config.toml
n_layer = 10
d_model = 576
n_head = 9
n_kv_head = 9
head_dim = 64
d_mlp = 2304
vocab_size = 36122
activation = "squared_relu"
norm = "layernorm"
norm_place = "pre"
norm_eps = 1e-05
positions = "rope"
rope_base = 10000.0
rope_fraction = 0.5
qk_norm = false
attn_scale = 0.125
bias = "none"
tie_embeddings = true
parallel_block = false
init = "uniform"
init_std_qkv = 0.029
init_std_o = 0.036
init_std_up = 0.0415
init_std_down = 0.0415
optimizer = "soap_variant"
lr = 0.0147
weight_decay = 0.0
lr_head = 0.00621
grad_clip = 1.0
warmup_steps = 200
schedule = "wsd"
decay_fraction = 1.0
decay_shape = "linear"
final_lr_fraction = 0.1
batch_tokens = 262144
seq_len = 512
doc_mask = false
train_tokens = 941600000
steps = 3592
dataset = "wikipedia_en"
Each number is 500 + 25 x the weight over its row's rms, rounded and kept within 0 to 999. Layers, rows and columns count from 0. Numbers have three digits each. The size before them is the row's rms in percent of the matrix's.

# layer 3 attention output (transposed), 576x576, rms 0.036, rows 277-319, columns 504-575
087:500496532493497508504488493540499488504506506493522486515512523483481505492540511465461498476510464514494468498497519542533522509504574517477518529521498513499478483519537564503516477486529496518485508528523450512507
094:493515524460491526513475500524524538474483514487502493522461540490520517528488519471531482519475467518507458477494520503522477461484489460537454516485519494488514556525442543479550448476515473555529503450500502502498
103:478495491534475531513502458469497497488488492504470499481502498498514507494504463509509518503481493471517506502516509464468492513501532500469473487509493466488506518547468550509545470526512499486502495461509517500482
091:521468457485509518457469495495506481480481492469511483528482520522554518520506504477525478509445494555460503514493498477471467454502555551445474480494496478513483512467500506490493472460518521546473512496499509497492
094:505504511565477488525514489484503529505504490481488498496480479497520515485503505495473561520468439489475470478496502510518514551482521492479398549524504466513505545541466496462525489512503477540531534477500503486520
089:475482501489467484485477473533535544516520483487566472537459518511479504484462462536479506499493465523480500484508538534501493519518482479495544486505492523510543523505503516521524545517516533496503516484532448476507
105:506479477496488538500518470477495523476492523481513491468517481502530505508502467516456556520518517469496488534477487451523500487532471461469479539502493467471466498483511469514468526509493489502510503503520521520496
093:527513506456503484502511516505516469486493495470498544513483541489460501526446487434532484499499499498523517489503488543512489531521486485481548512514500526464487516531476483563513473476500545481496455469530507466553
098:503511496484507418479501508511564505495506509513516527509457560496517446480485471513522471535512501454536491482468554494477526536512503491500523529498503524421468470443477493500500494476509533487491529480502466534493
091:496534475500493531516499515510497516464473475528543532516493495474481494505490508506490484497460509514506509510557515536501484485496513497472551504514517496517506463483542523522510504479517481550507487479514532495515
098:478489496495491531440509499471501530482520527510500501449487547459475461509482504509503466518535525520464487527515512493499498515528513509517511489486481484490495535475556501488485548493529512500453495464508508517463
101:514503439544505504475525491496475486507499426494498465522489496521481505472465552501518475481446490508505502508528499505507495500531521505477511479460485541497533483543521458474491518508479484514498509486436497501457
099:537491524508488538529504507493486517516502527484484472527523503510505522485529576472469495493539532471507550486511473462472557520539506428512495507470489552516506509484522494484474541513522505538477459519501462470532
089:547490461492517485492519501472500481489502523500471536456500509502503523563486458482491513493506504492505502519518520505542454545459511532534480462499480524507503489497542511518508500465542537482493511508539528498469
098:542451547527513499473493474488504516510541486519511534504518496506510502555491501457508517517525481516522511517487512519497464437520523546533485498486504560497471523519545480524510444541491470502500493498488534484518
095:501538486532495516462497513470515488502523543483522498535532485510529465518482523510471563552496505493494522502452520546524494538483526503512469508475496533494481502494504547473500536500496445572455524489459472494503
097:489508479511537511494504505516491497503483506472495479490472497493519490515490474509497512474484488470520509538494509499497500515524504513475495527511501497508538517499456456516461493527524491544544499491534539521520
091:459512521522522520480468480539485492480531513504481524539494492522518522511487467504523488491504533498536507510483486512468465483498530484515462479533469476510487508484490521502506454483468531513536444479549512532505
099:494480506498476508494494531483473502507527498476480541506515488541463486516532550540548464497484489515485520516483495510463520436529523498492534521519519542530505522457496521543466524515480463537494478519495552498468
095:526525468505477499505539523484410525480514489489492502507481459540483527514513514434496497451473515525492493495490513533482472478474467556486490499508478462468476476498467518458516502481487481484526524525483495502516
092:499481480479511509494484503547501461485507532520535459527501479526475461531447464456491491487507505513477471432512504507505516495512509519501513485459529508536480495487499529504515486533502483516476514538507456517529
098:482473454496497504464490516448536486525482505478513479508515528507503460508504483470490555539547518488505492549470488471503561503500439517491495518486579529488490519489453498471518511475487473541516575539486457459507
104:511541489466504512513521517439478532518506519470496507512529512514516523452511557510501464443553501521507513482518494505535510517507513483536493477499493524484501512463531495521447476507496526486495502572506549522532
092:526499529520469502487510461513482454519467515523477549495516486470486455501475521488497545445493493530533479461526527506488492463483512512523515523510522460487508506495483497500513512523572547449540525505465530544498
096:465478473491485456492520558455499495479492497526461487485529466518527467509469507510468496464573506509489492502478514507494524476462477555518505528475508492506459508512552482531506485510510483512484489485532509453491
099:553510469511518501480530467459525518507515524516514463476501513556476462503489449515496516488499560488495490453493492516476537495441522473517480522476533542527463500529504515499513467506505493519517526498485457482512
097:503543505495513483498490504549519457445503460517476552515500507500496475505516456466512503500497480531517508469471509472518516527498559466529511491503472515500525514495512496537481475524443524527506523463461479477512
095:483499471516500536484485533469487514489482495482513527507551540522501522473489461505504488507492549531510526505512526521489510524495506494528528496477469502510486495493518501484483444538513465557465503517440481515517
096:502507507529522452517491501520489502510466485520434478507498489495471538506473493482498474479450479523470514481490512515511521506518527508474475502513465476476512493491499510491506499506471502499528518530525498521457
091:531475506473553470511500507521488510478477460483505526484494488513549486500463499496457492521518481488546489481497471516514500532546486497514512470455484480490479475528529499507503475472481505486464499485547480523454
093:509503494484548477491513471538493504511501467524497497504534517492494476510515489491480464484501491486530474521547522464524472515491497501482553460487496488510521450485483464522460451474476490494503487450477497502513
089:481506515524554463518492524548472477480502507510515492489541469518540498495560537478513481506490517525465491478548491464532524520486502532465481487550492508500514501492489518510533508459518488507525543522512534508513
091:538533490481497548501542526480505522508499500542497511487527518526515511536471474479458467491487456527479510494483524516522481465500479539464500486503508515498510487517500506480447467501500546513504503530467513465505
095:526520478500505496445515482454505522469523501528517442496507485476534451522536495526477485484480497513506524504502535486464517518462555501508463505501506483499476499504551513527495520530473508502546483531517477467502
088:496516532477490509506496513506488482513520562448494519470527525529497479473524514506504529520544478556503548519472534543524468537472543498496515491529460518546535514484489560509484531502493467507498493460506531488488
107:505493483500497523497514520485504520484498499510500559517492549525522478501506479534543530519471530510489477487493528475554494491516492542525527510493488514503497522464456488516537506496466475518503464476502529495498
095:437528512492448460509508475477495454491468540549481514531488487509480467511521461522548499505501526516538520498517501512455512546514488535491495513509538454513484506492509458518513467490505514510476465543535487487488
096:463516489477572514475507467498488462486510459506508487482499492490461530463484476511458497517487502507490483504517484511480460535492448517495468511486486506470493525501535511550481486539485486489495491477547516505461
093:536485547458530531469442485538519489485494508485505461479483523474426509507484492504483490533503480505500531493482490497520524507513474487482541508473507456496515478533528516536506470507471511489482526472497477530488
097:440502528564512494468512513499542487463491497500495447501498529500514510470495476493543485514462489460515463499537535483482522498485496516485437540461502505485513532484459484497534500513484466512543514499463481482484
093:513467500506524520539498530495489467463508514496491566504525501518496518483505551527468483521500501491482503501509476481475521487530522490518504446491465511518484498529523517499454498528471500490506505478531514490526
095:496531532499500523481504495525506486474508539489453496508479553512498536510489524504504497493472480562508496495517482506526472518497492463503512467512539511495491466503515503512493535485506537474484457508535483503526
096:465498477456498462511469505496510470499493513555494508525501504504531506501484485543468527482487509514526466519472480495511506496476460513475478535491554490480500514475490503479459512455524467459512554493549515526536
# layer 3 attention value, 576x576, rms 0.028, rows 278-319, columns 504-575
098:473484511574507493456481482460489487550523518509486518474553467518489451492519475510480491464517527472481527483506494498485492533504480517439524516555483523523498470504540468523472473527511505485517527521489509484480
103:509478537508524494539477521507496496507463477501493482493503491499522502504519476480465478505482497546529485494534518510505492485464468489512493509490501481512486485456476476470512476481466521479482513537562480488479
094:504498523501504491530511468503522479493492501528512490527554481500489491498466476520477506542528462457571500486511466497513512556483461445533484484513456517480551541510472500501485487484468518455513470523512449508553
095:525499519466486535444511526496500500442511540496491510513501535525506507531477503483518456487503522483502530523503553445444481464514534527508525501511476541467498475494497574538515489521485531482459477475476487547508
098:503503486509486470489496442477498459498482522514513520463550476503509492498497527473498514496508530457484465493491482478517511532479491539501512521489503493473468478472504514484473451507516501476506514449499505546496
100:520513486506506454491458546539484475518501507532522476498464509469527496492494540450524438490495456541507510475559515513500514529482511543554521467467513482524538504463459518467508433485497493504503507501474460485541
103:484474498515535502485542486514457505496516526513540481529478478512526503487558529539484531525499502492510534488506549519487493477487486499514507509495509514542521460473541499479470524496484478469532540529497514514491
099:510528527497460545515482535504468521520458491499528464500508436463530556538489537477496473524479522564517521536518443514503464498489517536514491489499506482552532533513533519468471490536521472505493488466509540499501
098:524474453497496463489475498481522502505523475489491487527474510513535523483520434529520531491506496494499504493466491460496493512499487486515488489476475534515493528499472509513503496488514507493501514496502508485478
102:520483474535527481532485528495524472471536443464529531533492477503515553488488503488465525459516478483536529481457512476500550476506483516472487483544509526495466505473489501521482523497467494480549494519486500488511
105:552502498467475532549493480476525501520487566512511525512531526420498516499530449492485496516490485491453502496509490501483527458468485506540506504511512446498470546500497545485533500491519520478455476490525500533518
099:468493499477521475490492506456534497498462480517521551491497494498513478497501489490493498450410495544451478514489516527541483482494466548501530468518477470494483487520474502538458534507483467515487561520499509534458
094:491522524478488527499456457490499555521535511465555468519509517465487498491495545507473465509524481551523493518448487487476536497556532490492499523524509481491511509525452467508465488516474471535494484497517486502491
102:469552483470485481543522512507466532511506499472481492522484482474482517448501508502557469524489491478491502479487491496509501535493462443463476536499504462466523474508468494479475517445501507482481549472482468490467
099:499453490520500490541520507494512513455503482501470498483494481483481531467488479460586475483497500531506518493534500463449545495494502484493524517493512480482530460467509485520516480507503520477534458535508497503532
102:540509493477467521481541527514496494487503480491472496488516500529501482504511501491508508499510516483528534478510508487530473463498469497525482497476510463500504492448468514546523473476457505470495501478493491429496
093:553500503517469515512495513523501491530486493468460475521496497509461474493526514502536497513536506488456475459511528471514488530509481487503526519525494556484490507481539488508528489471502501508492532549462515474513
099:478558538525488476522518448512501496483462509504484510500511517497520464482468489482448560489532538502530486461520490496572466555487516506489497477495520473491513489522498501490520444505505533477518485513515463494522
099:502483495485551450482505485485539450518513485510526479503500538460471498515506475548490486523554504496478525496522464488531509501536527475495490503503526515466488482478509494522538479539567521510456486496517491502477
097:512464511534480498512464483465439512528523502495487515482487503461534494459509506534498490489485516506555526497520512518511485511472490487522466496520503463455544528486539482488475502418487490475499474477547564495476
095:461515541486534521530498472506511489499501511516455469529497445507497539489504523539500486437502450511485508486537455524504500494541531501520501488454461456516501486519525462531463536552507523430506509439509546519489
101:506473501490496484505512496542508490476509478538500532474511535481490499511476448492524518498438488527520515498530483473443473515515564534515494505521491472536513511526461485472538523484514451521499551470461493488457
096:486508440480573547506500530514500500486532508470522455508487515537496537530511488521522480535533501509453501503447498470495526514530490468506471476486497520492489499503493473501489470522472455514482483516519520484474
098:528495492482513521521483456538551496502533472502478512486499521456503512470496529504470465525427502501515508489500482489498522489555547478486503455498504492513518483487461521488508532507472500466509501515413517527508
101:477486503482482484491462481514475488500484510482496503523489485493508531511486535453465525476505474548525504501524495481550505501516495565483490497514491491471531468430537471447509535493515473489480494511513494478544
100:476488496547501509493447512469431536472528528489513502485534488506490515497495518545516503487474518482469491550485505499508480491502465514510495539504536502501507477549504488474481548492506482482494509506520523525423
103:514553501527462488519520496526460479502519517488533505510489488533492480494480523482483510504523505469525477507508473461507508462522531478509487504523539526517527509510489492497511526481446515452546511511525481492494
099:503458467497501504478524505477536485494539512469532498497504537538498497519497522528471548525544545463529488483487458510467485517487466472517493506523540497507510510526510486489499490495523483475484485498510525508533
099:474512495526485521459493482450483488477555506460471498457516477482494508477526529475510504476506514513471507513500538489486522470468576504471516546534529528500517474467515526482498552534502479498489508500491520462541
098:493513509503430494480528519492516517521484532506508532506483479515516530476516508492487528519493501509494588511461463508487518490484495506501464535500479540503468566531546526472507536476518523503491471512468504497477
096:494461523529475534512496484482476489531486471499487499490481553511445489508467476490479518487491475512515486491433514506489513510502498450518553497425534472493547547491526504530500453500516525508502460538496466502482
100:485451463492511460506451488496495505496499505493544502518506489446494510464509537522516510506490537509508536525497516491464498520538506455518496489501476497529485514506526500525524521511508463471501530503524499516514
096:457479471473538479516498510522519471496500490463486525491483515493490555489481530493519523510502499546508510511470467460521493477510462513495550482497468502490505493495494492482485488533535527490481482482451504518509
098:504500454507517490508523492467520533483502497537522505505487510483505514532488476499553481463491482466458455496519431459470490470509547505501495524489542492463451515464503478486521460513541523513525528538461526479497
106:507501528505521530483491483525480513507541490498481464480518499486501517485457528472491462510489489521500525537487478496457517530501556491497473460512516513514495504552544513438436480506532521525525503550489454519482
096:517487462534532498515467521531488516475531465471511494454489537486536500483502519494471483488491458471490464495526494490524497465505488462469495505464460523472506493498504511499508494537506475497528539498484498547506
100:525496504508450481506497541529538484538500546485469482497501501518531513509511514507531493474506508534526508471462500479477482461543564475495523500529518486479500469514494524444496556444550514506492537542506485506522
094:409515486544484510528555498464511497517495512510486530485503442514536480512506485466510517482500527508503494509497471482498472516494509529493455495518537502493499499453525480462492516478501487448528504526515536464498
101:525497520443507501494483498514464511503495503486509492500511456508468476546541480513503528482511547543508529453501469517493476505519462486516525488552467500485521482491475526521493446470527491512502480520499491497503
105:503536483507475473497517487480523516511497514466509454490482476509491467519518500490529536542502470494522496503458502516497506531487490513520500476518554438506520504478479496516511498488494489505491511502489493501468
104:514467485480544486507477475458531478478505491510525518508516472508529505493494505511471539504502490474486504532433491516447528483554463527491492505516490454482484536471501478518511491496494510537511562507489479508496
103:524519503522486534463529524494530528482458486519506500441509488496491485527530516476515490486488483485523479521501472508484490506500520453504472447516455508508497480516514479528497537512498509530466489493493494497481
# layer 3 attention query, 576x576, rms 0.0302, rows 320-373, columns 504-575
095:485511497484530504520491486522531507479500490470488518506479504487529506502461479502516512519451490528507496515512538533509484476524506510461517521528487515486506483486505514497514509528563455518498522524479551493459
102:508503523487518540519494513550506498510538508523514521494431534477496507498476483512453479469482488477490517548513487499502506516475492482473529494451455491500505451521480468514460498506476533489485477459520478521474
105:516480511523503491515507511513491527521531490494513520522513511537436543512475482500532472517514488515513443502494499464492480512518464477481484494489510449482492496480512473523521544544492453490537520520492510544480
093:522501508501507450502499522490484516470489480500452468508491521497535530538466485515504533525474467521500494473508475498467519473467494497514486527517528477499531499485473516481491463487498532501499496524520517551470
095:509496486531460519530528520485456519483464508531495481522545494517526555460498540515551497469479504507513513491489540503543536509552571471552498474513508515512547506465475515491516477492523507504495461499528513485503
110:491482530437462472502489504497526478511491487520464475516502494505460533470445479464485454486495499479453478520478523461503506470521480512504519493490476509511469504530510484447527528506489467536506529499482499495505
105:485501513522524477494469469480518494467512495477464483560472477531486520508526474501476498519498522515507492480525513492513485500480471479483541499447467494500477503485512489471522503525496521504497512492498492491507
079:535494481484533459475471496504514452465488499510498502528483508527488483481521500459466514471517511529483489507497516533524491497547467470529537502527497534506474541530510550493489540473504487519483468503511489506538
125:500536497532485526486527498522527538517491500427490500480480491511552461519525519449528487518487467479528554478455498493486471530495478493495502527505483481501504503495472478511508484497501485464512507499524527555483
101:508451484545496521483542512465508483459488498504476475472498451462470505476488454519518519509490552502519516521520494545504482517507512487480528534518494490510516504464517490491479507465494502444504523508518519519490
111:472479480483501509499496489527505462532480443535520507507498493484480513479515452479543461521458505524472482477528466490492529528501428502496495485495513535541528464515496481530451507497531533519511533508493460524547
109:529522523457490497507497464500506542517475478430537473527524532512512501498532507530524461520479497499541465471514495527499524517525426514494505486496534494523526540486491481507507483437529543485532497456513522501467
102:499485495516502488495469506530511557516476520500480486511499490533505554539499514469463513503471566473425529492533533546574516536504482485499517522500484499515506511465498491515521519500492526500510472511482484486518
099:482547521498475503437477500495493508478495477467553465493487496473533514526480516490492520499481524507527519504505575556512518463496486487518514459477472470495507496489529499522523467496472462503509492510488490483514
110:479465529482484490498521498458506468468495532514514494503460528508522523498518570511510485470525530508507496512543497507514497490504468483485502551485478539432496458534505474517487515523498504467482492528512515471536
109:520493471505499521508442502527505488476524497501492520517496500473490478518496504509481516487494488518493510437528572488465510520477460494507479470477508482469495540502509478513449484518497532434476509476490498502472
097:458486523518542494466505473510531520514493446498530518500519467467522485521495479486493479461520487486496439532455465532518479467487499515484501475467444516546474543477495524477485551478506540450543505524519495508465
105:478460510505502492495532521522479479504496537494499490504486483480431506477514473513536511456527537501479468515496478543522515527527490492476514550500473548561511527504470472487491496496510495465515531527509450453515
093:484496463502465535477503452540521505514519482498536536515480483496509478496480501490538480502528483505540473516506476525483492488496520529501515496473496467538462490528479485482485538526507479529507481452497498483479
106:503488515482503526478481497516528487485545495515503477489445477465476532500515467482454479470505504481480473497504481487505522498456493489464522519466480485498442485499496469507470515535480458514514494477491488506492
113:522531510506472505487546519517512538495476547505465507509456538505517488512499516454469479495524479497528504514500443526444497490469503482481495522540515443496516500506522492521506494508524483481540474466485521516472
092:499536502538457539467489488495494520502515498505518536497478528461531483508520483474501492470492510502530539494534455549503479487432490478472483474507511472490524442500539489523479509505526531507504524492527481511483
095:530528488539526492527509440504496521490482494530479483441529517519515494503491478530539518520509539472520523516477449511532539557503512494549493504461479511548522485463522483520485459499497523507479484450509497483529
097:494471529489525483499500496525494476491527485517513473513495492475431487473486456476485491502439502492477460520502494493495503509467481529492511467458492508504471530487511473486473511515491531540518504545455466491488
119:483525559529460496480501537495493527463489532496471489492498482525534497501512552485489546515562509493497554487457511506505475490568553482525472509531450516487522541494459514479534490505481490475511487507507558530533
107:511539566523473521520456550496511478484527551517464494471522488433511506500493548493504508529458517419487470491513488513474514523516520525505529480514471480501491510499441474509498507502484520472491475528453513495514
113:515516535498490555487452497499484522531487504520454539494516472482502518476502488495520508525475506509494468483519482528481523502491533466498528490465497504505484473494477515517531500526459511461542500497497494517530
108:482484499521550504468490540518471539496464527498527475464534516472484491486471484492494440502485473505543546461494491429467556501483485508508521442503507467472477493484502540503464497521502479507489515477501491515542
104:509499545528474533520483532480486523476464502464456516500506496486467492476527480526493499518510531522491497484467505528493446506469462537477504482476531484546477483546505520540521497486501517508549524537486495523482
113:520499506489489491526479491475498520499488560486449517504520530506485493520507476570442526494504516519530518523494482518470488487477541545501491506519441482504492473453515463485509463519488509471512478485527509525441
106:497503519485514530525504517490507474501465472474508510544480493510498498463538475501497497504526529497498492489491484518519474435505515514512511487517496515519534507540536506515516511512525509456498439480518480535466
107:477513503493450490539454517521522577504460532470485502542491494486509500487529467467460498509527471512508483488494486470499552493506519494501485499481496493454475464504464530470516484498515510510548516524490482488481
113:558516511520490477528493460494493498484486485482460513507501502528471489453487517520507488494492481478454444488479534499533470508490515503510530485458487519490493517490477478488476496549486493440503517511481521506520
108:504497498516500437479488526509490475500465506513536534556528556452511470478493504525511491489470498512480515508514514521516541496480518485507475541474504488513533487554492468501487517470545475491535506470509476458510
113:463455494479511509490496535511495494545513512559508538490465481484496494502505502490542511494496480500480532523475487519549517495505484548502483490491508537510504529492539497514556498456528503571491461509485510445528
106:516505451530479535490449518473466527482537490483488496553528443499454519503507523542488537505499528476495539481545528520475478513498526483509506493528498530506444451491540551489512520480510519530465447506522474501513
101:524471466486519503493516450520486506506526529499467467484507525493489496501449537460458511510538517461510499477512539487450480499502516526536481511491499494495506500486496463497513477514482480474547542470450519491500
099:479517531487504490527492482521520501474465500461446527489484502499482492469494469490535487537519556498547499505468494465494521528535490485484527500530450499484547495487487518511518459537471508465497498481471506518530
114:467508500508483478501555477507514498530511516477510527502509492460488489508535521489486472495493512475519509492484492525472487546560512462503481545468554503480486501529520508494498463469509497521481516472524534484517
119:504515483505505491501481510493483498495512518485485496534522512515501474523500508541511487498439520444504503515532482506478510495483502520489521505537456515500441486428498484490477529515505491476482500447535477521534
108:484520459512497529461508516473489570513547489512499506523451448515573512517537510508484497461529484487539470525488515446520487473503509503518530543537458509498473476509524480512493516475481506519510516486528514498475
105:504514515500527505497531495466459517496505530524476473502472504492519529580459497492501520538499518515489475508493487495515499528492464545496482510484520493514542538478494546494491546496471520512500494476500493469484
112:494551500501472531490532530445514518517479482508502507515509464510530489510488508534494473478470499461514504504512539547489514483545463478464455490512498484475491481492500553463546495498496520534486520502522516470529
112:491472533503485444476491523490480498472500572496502528475460510500486515534509512492531475477479481501485499506503476508502528449488489494457458545536501537499449529499538476451496529482481483467513495524519536507442
109:506520463497511549475509502491493509463505475496538540439463528481466495525494520499477484453479497523482491538542509484505483503468534507542500485527463471442528502554553500528503510507493487518487537524516504510519
113:520483517514498513503499502523521452471512486503483510522505491469475525491469487527472466517482522538489537496517470512516534503514526481494509496508507502493524505527538489480471477477501504481541501467464498469523
111:517521506517511461512473521478534489508519514498485492521504477502488469532500521486509512472530487539494485481465494543486512487506513509502462515530490485528481500499500544477505500462516494469529495490457481511484
104:496532504492550478527483496472483485479497524519486466504498481535502485476511487506486471532475503508539506499472498494510483526494474480496528511556504486488517546502480459518508542514531453477512486528442494506485
107:490506508499494519515474494494539500485519436460521461510524529494479535483500486516524449489478467530474500486535498482487522537461478501475475490503518484518514534449515524495482512468503469484512485487506491486426
115:488498528491490493520478526539486475510499473554507505489528490484454514503463497500531541505482482497488554539488522535504512487467456528512497515444511499499502520493531494482499524547473493544527473519515489470480
111:512478500522511506478455526521492493514503496521522488524518503521488501512522463524511439526514486526541478520520520517489492485483489527505471467484493486531493532505464499521506500460504510522500527518482506470501
110:512539500524505487500487466513514528479510521502515497477541500512468479487501434494483519554479526452418514531504446493504496511532536476503499466480437530529509482487467446520455499533514515468482521512517502506491
113:552520533510525540500475528478476503448521525483487517484485495485538457500473529507501490473477554502469529505503440513500513533445523528478499474536515497466525453551532509504452518511488496478496475459500541516517
117:498467521504517517521465459498508498488466505536502494469528512466516481542494483504511484539506500503475499486490486470493490516509493548507527470466535513488521514493469506488472538516499497483457490519501500486491
# layer 3 attention key, 576x576, rms 0.0288, rows 320-372, columns 504-575
084:506497475498477512520481501517478492492503492509474518507498537501462478524499578500491527478521488473527486462505468498506514526475503508503475473518506521470507536498531483536495466482475514475486528521496454497495
083:511453491445494491496520491476531476483495494532465548512519481505467488533464521427522453514490502507503459467535469516485493504528505507522564454554482509522470542472494481489508454521495495494490507507504504502503
090:497514491508492485514478511532544510503473524499461478501520479467479489480545523528531536509517511473516518510502499540499498477504501539539505522482510512498514520486525531446512504471486513553441500512517451435471
078:491434471557478485531459471492507522499450489451524492482520498481501506487522483505491503519545504504500491537528478520476447541469481438503493497465493486494458500492490491485548528496492511524532495458509475487540
089:489520517530533521491524525488478578510525505459473456507505487504532499492482510478523497481549477439524508512472535515468493505484485479476442522541525470500506514527481546536504471541509492474521514453538482529491
090:521530478501538523460481503498530439512483522488503511492492515524453507502524456534488498480500513515514514475513500470527520509511544501518474472457450476544482486495552514461527518505510500463467511519478487488493
087:511477520489505539464469486540493457476506529508512530493516450481478503484513522476505564520488508528470495508522490529502466496508542508497475528461505488448459493517532516497521538482485500477517481517480517493489
087:511524475485535522490508495506521449463529447543482522512450528525478504537501482499514506494467503495492504487525483481509530500512467549517520539504481522531503458487544490519515493497485504532501522504488472472522
090:470524485527492485526521498515549547536514515486470477484542518534572494490495578479513540506491465498510494471476505515517511521517496441474475515501517471477512494537467539530443488501490489497474484508502518481480
097:535509450482473519536505471501472477510473501494488485506494470556501534515497525508474445456501492487534443477505479506499487588508529512525454481536526509498513512527513484536522468508505443510475539474502494529536
093:509517471496489479504479492507510492483489505471509487519504474465504497492504526477527481500481486482539516477477509523503428466487479528497531489527537518533500528519494485476526475527525502506495534506524523501447
103:524490492477501494503484487528516463508484467514483503467545519516532541479483518515499460494489551532536495490502513510522466476525414542515512515501491525562488479480536535530480491553508538547512507486508523421470
100:510497508512482506483496498536463475515483525486508491518478528559475502543486520497502495522512495496516530491507484511505492522526505502495494494490476473503505504520521494490498520492492554478490493512465541428568
093:484506435541508476496521582532525518488477511456494440510523499502492473514501531514471526523491500536541498535529528477487518492512512465494507502446475516495520437462509490482528500516494467519468545512462509521477
100:586517499514482535520495457467455525500478493444470507502492461497521450480483526518491455503512498475554491541482448501527488496493522527461500515476522541505498449488514478477440510505514517496489525484498486510508
102:543541488487508491517524464482489532545509449482462509492539503523514499516481493450467496486524493491525511522504537516490499541519463462480512496497511465524506501550475471519462462479456536510432490499497538494478
080:529538511446519536504517528505510459520539506467516536477488517513416488494469505486546492521534503503447515499541476505476483507523505511493504496478527476473505504522481488460483520487518490537510447474514495495530
084:505504490474461551509506495508451516455525516502509544498505522466491484505496465504493494472467515517489498504515467474480474455496501506508532497459477460503479494498459485514506532517550492550500465507485510505467
082:488542503500518519473556507489488505547532550494517476489493497510476544514516478512507448501489527503514525498493497463447522511535519479495452477459498501475497531491495521506532474493540527530522460469505509505483
097:528469552463481511512489454514494476548500481496475569504526540508483521483524475499479478518506559542516510500535441494490478490501486532518530506499494472520473503471508485443541530514466471516485493524468517485523
087:466480487500463459505535501489486529527500462516542491518495546516504497524488481501503467523494473499539495494537481497553483502473508454493521476514492489519488485498482472521531502505521491507496514494506518505505
094:541475496500527499513543511486469495485491461489503490497549525510503514526493491512516442473468485517496517524428499484470506509520500457488500490506510513590445491507463512515480459547517517507484463551528549554486
090:456499474476531492475478531488492507450531497470480476497518518488556500502503558494530547485483492485500492483453504515485516499494475483474415529500532480459468509518478552515480506524499547510483508475516498518460
074:477522482500494516489519461503513502502458500522491459487527520497506536499491474475506503525527494528519521462494469494539511501474519485502482483500487499506488520538507527494486549526510490542447547549486526473482
081:517498504489486503532442440508526504512510506503526489476531488475485502461517482477473493526455524511491520482471511498503510498520524532528509493477475509537479483498483485506517507489442474482481526499496527494498
099:475495479509537488458537530486493510485520537538470462480484474508485500494513523492506500504517477519517498540476518541464504452517506487489473486526499523495504527492471466440462489534493488499508494518513490517478
103:512509490513488503503517529501519470505508492509520492489487487510509491509497525502488510480552506517479495462466463478502504507481569504526483514438484468545466490489523534497494525560520513529505480489483479482517
107:525516496455488509524507532470544516464510450512512539466474566482531510474515543474482471465491459517486502475441498524477523492523459506505546494430523505505479459471445535472459514518487520523488534503494515499551
098:523466497462470487531480477504537514480472563511470467509523512485505526525552495543475473529464532499485471494552514514500509487529531481520512503517493496528475552504484488532530547479490532507514499478505541523539
105:509527521533513482526478463552518581513476512507490424485550487465506507469523494482495463521489498487484498470486523532493512508512479493525505476457527536519530493469496502485475446519464496502534500457532517446464
099:537491487477558501502471470481500473503505511510495468501465493518480476480531492490538458464533514475458506506496519506488511455510509496490478497543491486523502498490515498545504530493510521551532502511434534494493
103:468502526515481506528493522485496486523498506501510468491507527459486484505512544479487524493483466495478523499489492521488471497554507478500506466525492478508471492465487530487518521492525512483520502489504474541488
103:513483513503471523485460471496509477510474479488534507499521535508529507438483503459514520485533487519431545477504493513458485476539533505523498471475490496509536498557486521506472520496491513533512472483535550494487
102:503504471471506496486460499488529511512479465468502516524490541512494508486518495520495528524491494494486493500593491506504548447500496501529513513465503502490508509578535507469473488527493535533507523485515490498472
105:495503475532541519497516539474522466518468490474500518528481470485483496493525488520522498495519528498496483492464481496512501517489504514500515499509482490509529504545496485491518506513527493522530470496534491480469
100:521466488532490509487495511552460530513490511543461487540493524476568484496472475454523501533509542484530505463523505532487521504516520519508527521518500501528496515479508493516489504461512527508492473477519540501515
098:537500540493510550518536512519524507538500536541495520461490523529469491494485508506507520490511485499497526473477482474492511477497534496492479522478523466480505553488519465520474443501471477454492506459510512530530
097:539518525512530483487483458512524541508446513504478507523500475515495499513480467522511529508501510494518522482513483477482447525502511504522472510513468477508488493461495497506483516536470498510511520469494480454496
103:460476473534469461498510538502498495481493568537490531492520498480545538512477492442517484510518525552561488475483503473514521520491508514503531475480547504509486495545503497504475504553494499477500498480518488468467
109:462530495512526478535485486504534519518474498504473483530471533536540475539522539447515519483507489485507524478520518504485509490517539499521481486517468506471507448501485493490485495501519513499502487491465456507491
099:511441489478516462492471552514479492454499465469500542537510495460551524497524458536503493553508507519473490490521502498504497493498517508531445483468518530486501471531516488486502481471528515454479458488533491496473
096:526474522521511501506466453511504479502503484521484513475526503507517522483503517529483487523492539507532481486494471501502496480485496486465479498440489487487480493466462505491523530468503473489494470445484491497543
107:460552494499526477443455537506486472464504463500504491492519482487499545463482529532449512547507498527531486501506510514468536497507565537477492512488527483512522490530535553461474507495515485453544498520544509512504
107:530502489481481519521501494517535482488516500514473525526496500501494432468494485535502520469488519497491503534484510486458498546525503490480489499567482497524572520493488472490458494515502523515478455503494513482466
102:524467511507450503509496471520472491505472487480520471481445514537534485499496509511465552490484449514471481493510505523505453510491504499484489523487518530544520489497552487528485478489457443505474501462522473519465
112:489524467461472579480538525472505509512548522501473508481472504495549474528504493528521523476522462478450516521504481531489493489516477499544495503483507499490488517527479533506516478455533493466456514507496493499459
104:505516486520493464475469489494495518494515487511499481487512490506509521492478512515459491496451498477488490480494460511469492483476495484503504505553468479480492507485458459527471481494518505463491532500496490509466
096:496526542467508506490523473506495474522502507530505487487473488531526485517525460516469509478496497499467487515495511519522534476500511488497487500452481472442522499537531488530482497546492498537555480489497532496498
102:522476511477498534476499503486456483471542488461491503524514480522508484494498522480511479513495443487521443513498542494499510478498505472482494485568455548500509480493502466523497493529486484546497484514466495480515
105:517506497536540532509491493496450525551518500536472526508492518511493489529422438508480514542460532522532532535462455475500479482483490520496485516512483517517527523524494520488477515492570482487505518528453517504511
111:494470466473488510495511540496476528558486470512541523499511483488473482530416453532527522525507476487529471505430543545489533508502521515479481473530505508507518516511476494537537511473508514538524550465471531465509
102:487488464477539485479498491523490469526492493469473489500507539477503510530522496523437528496521497463518475524470500466528513487503468481487474528520547498512454541528512498532490443495501510498520520533481490513532
105:518514548526489491497477513492476496488538487505455480470465497498502515516513505492492491500499525534475480524540512514492491492445549470485490525442512500502533453477516492523486525521486516473526514494560498464522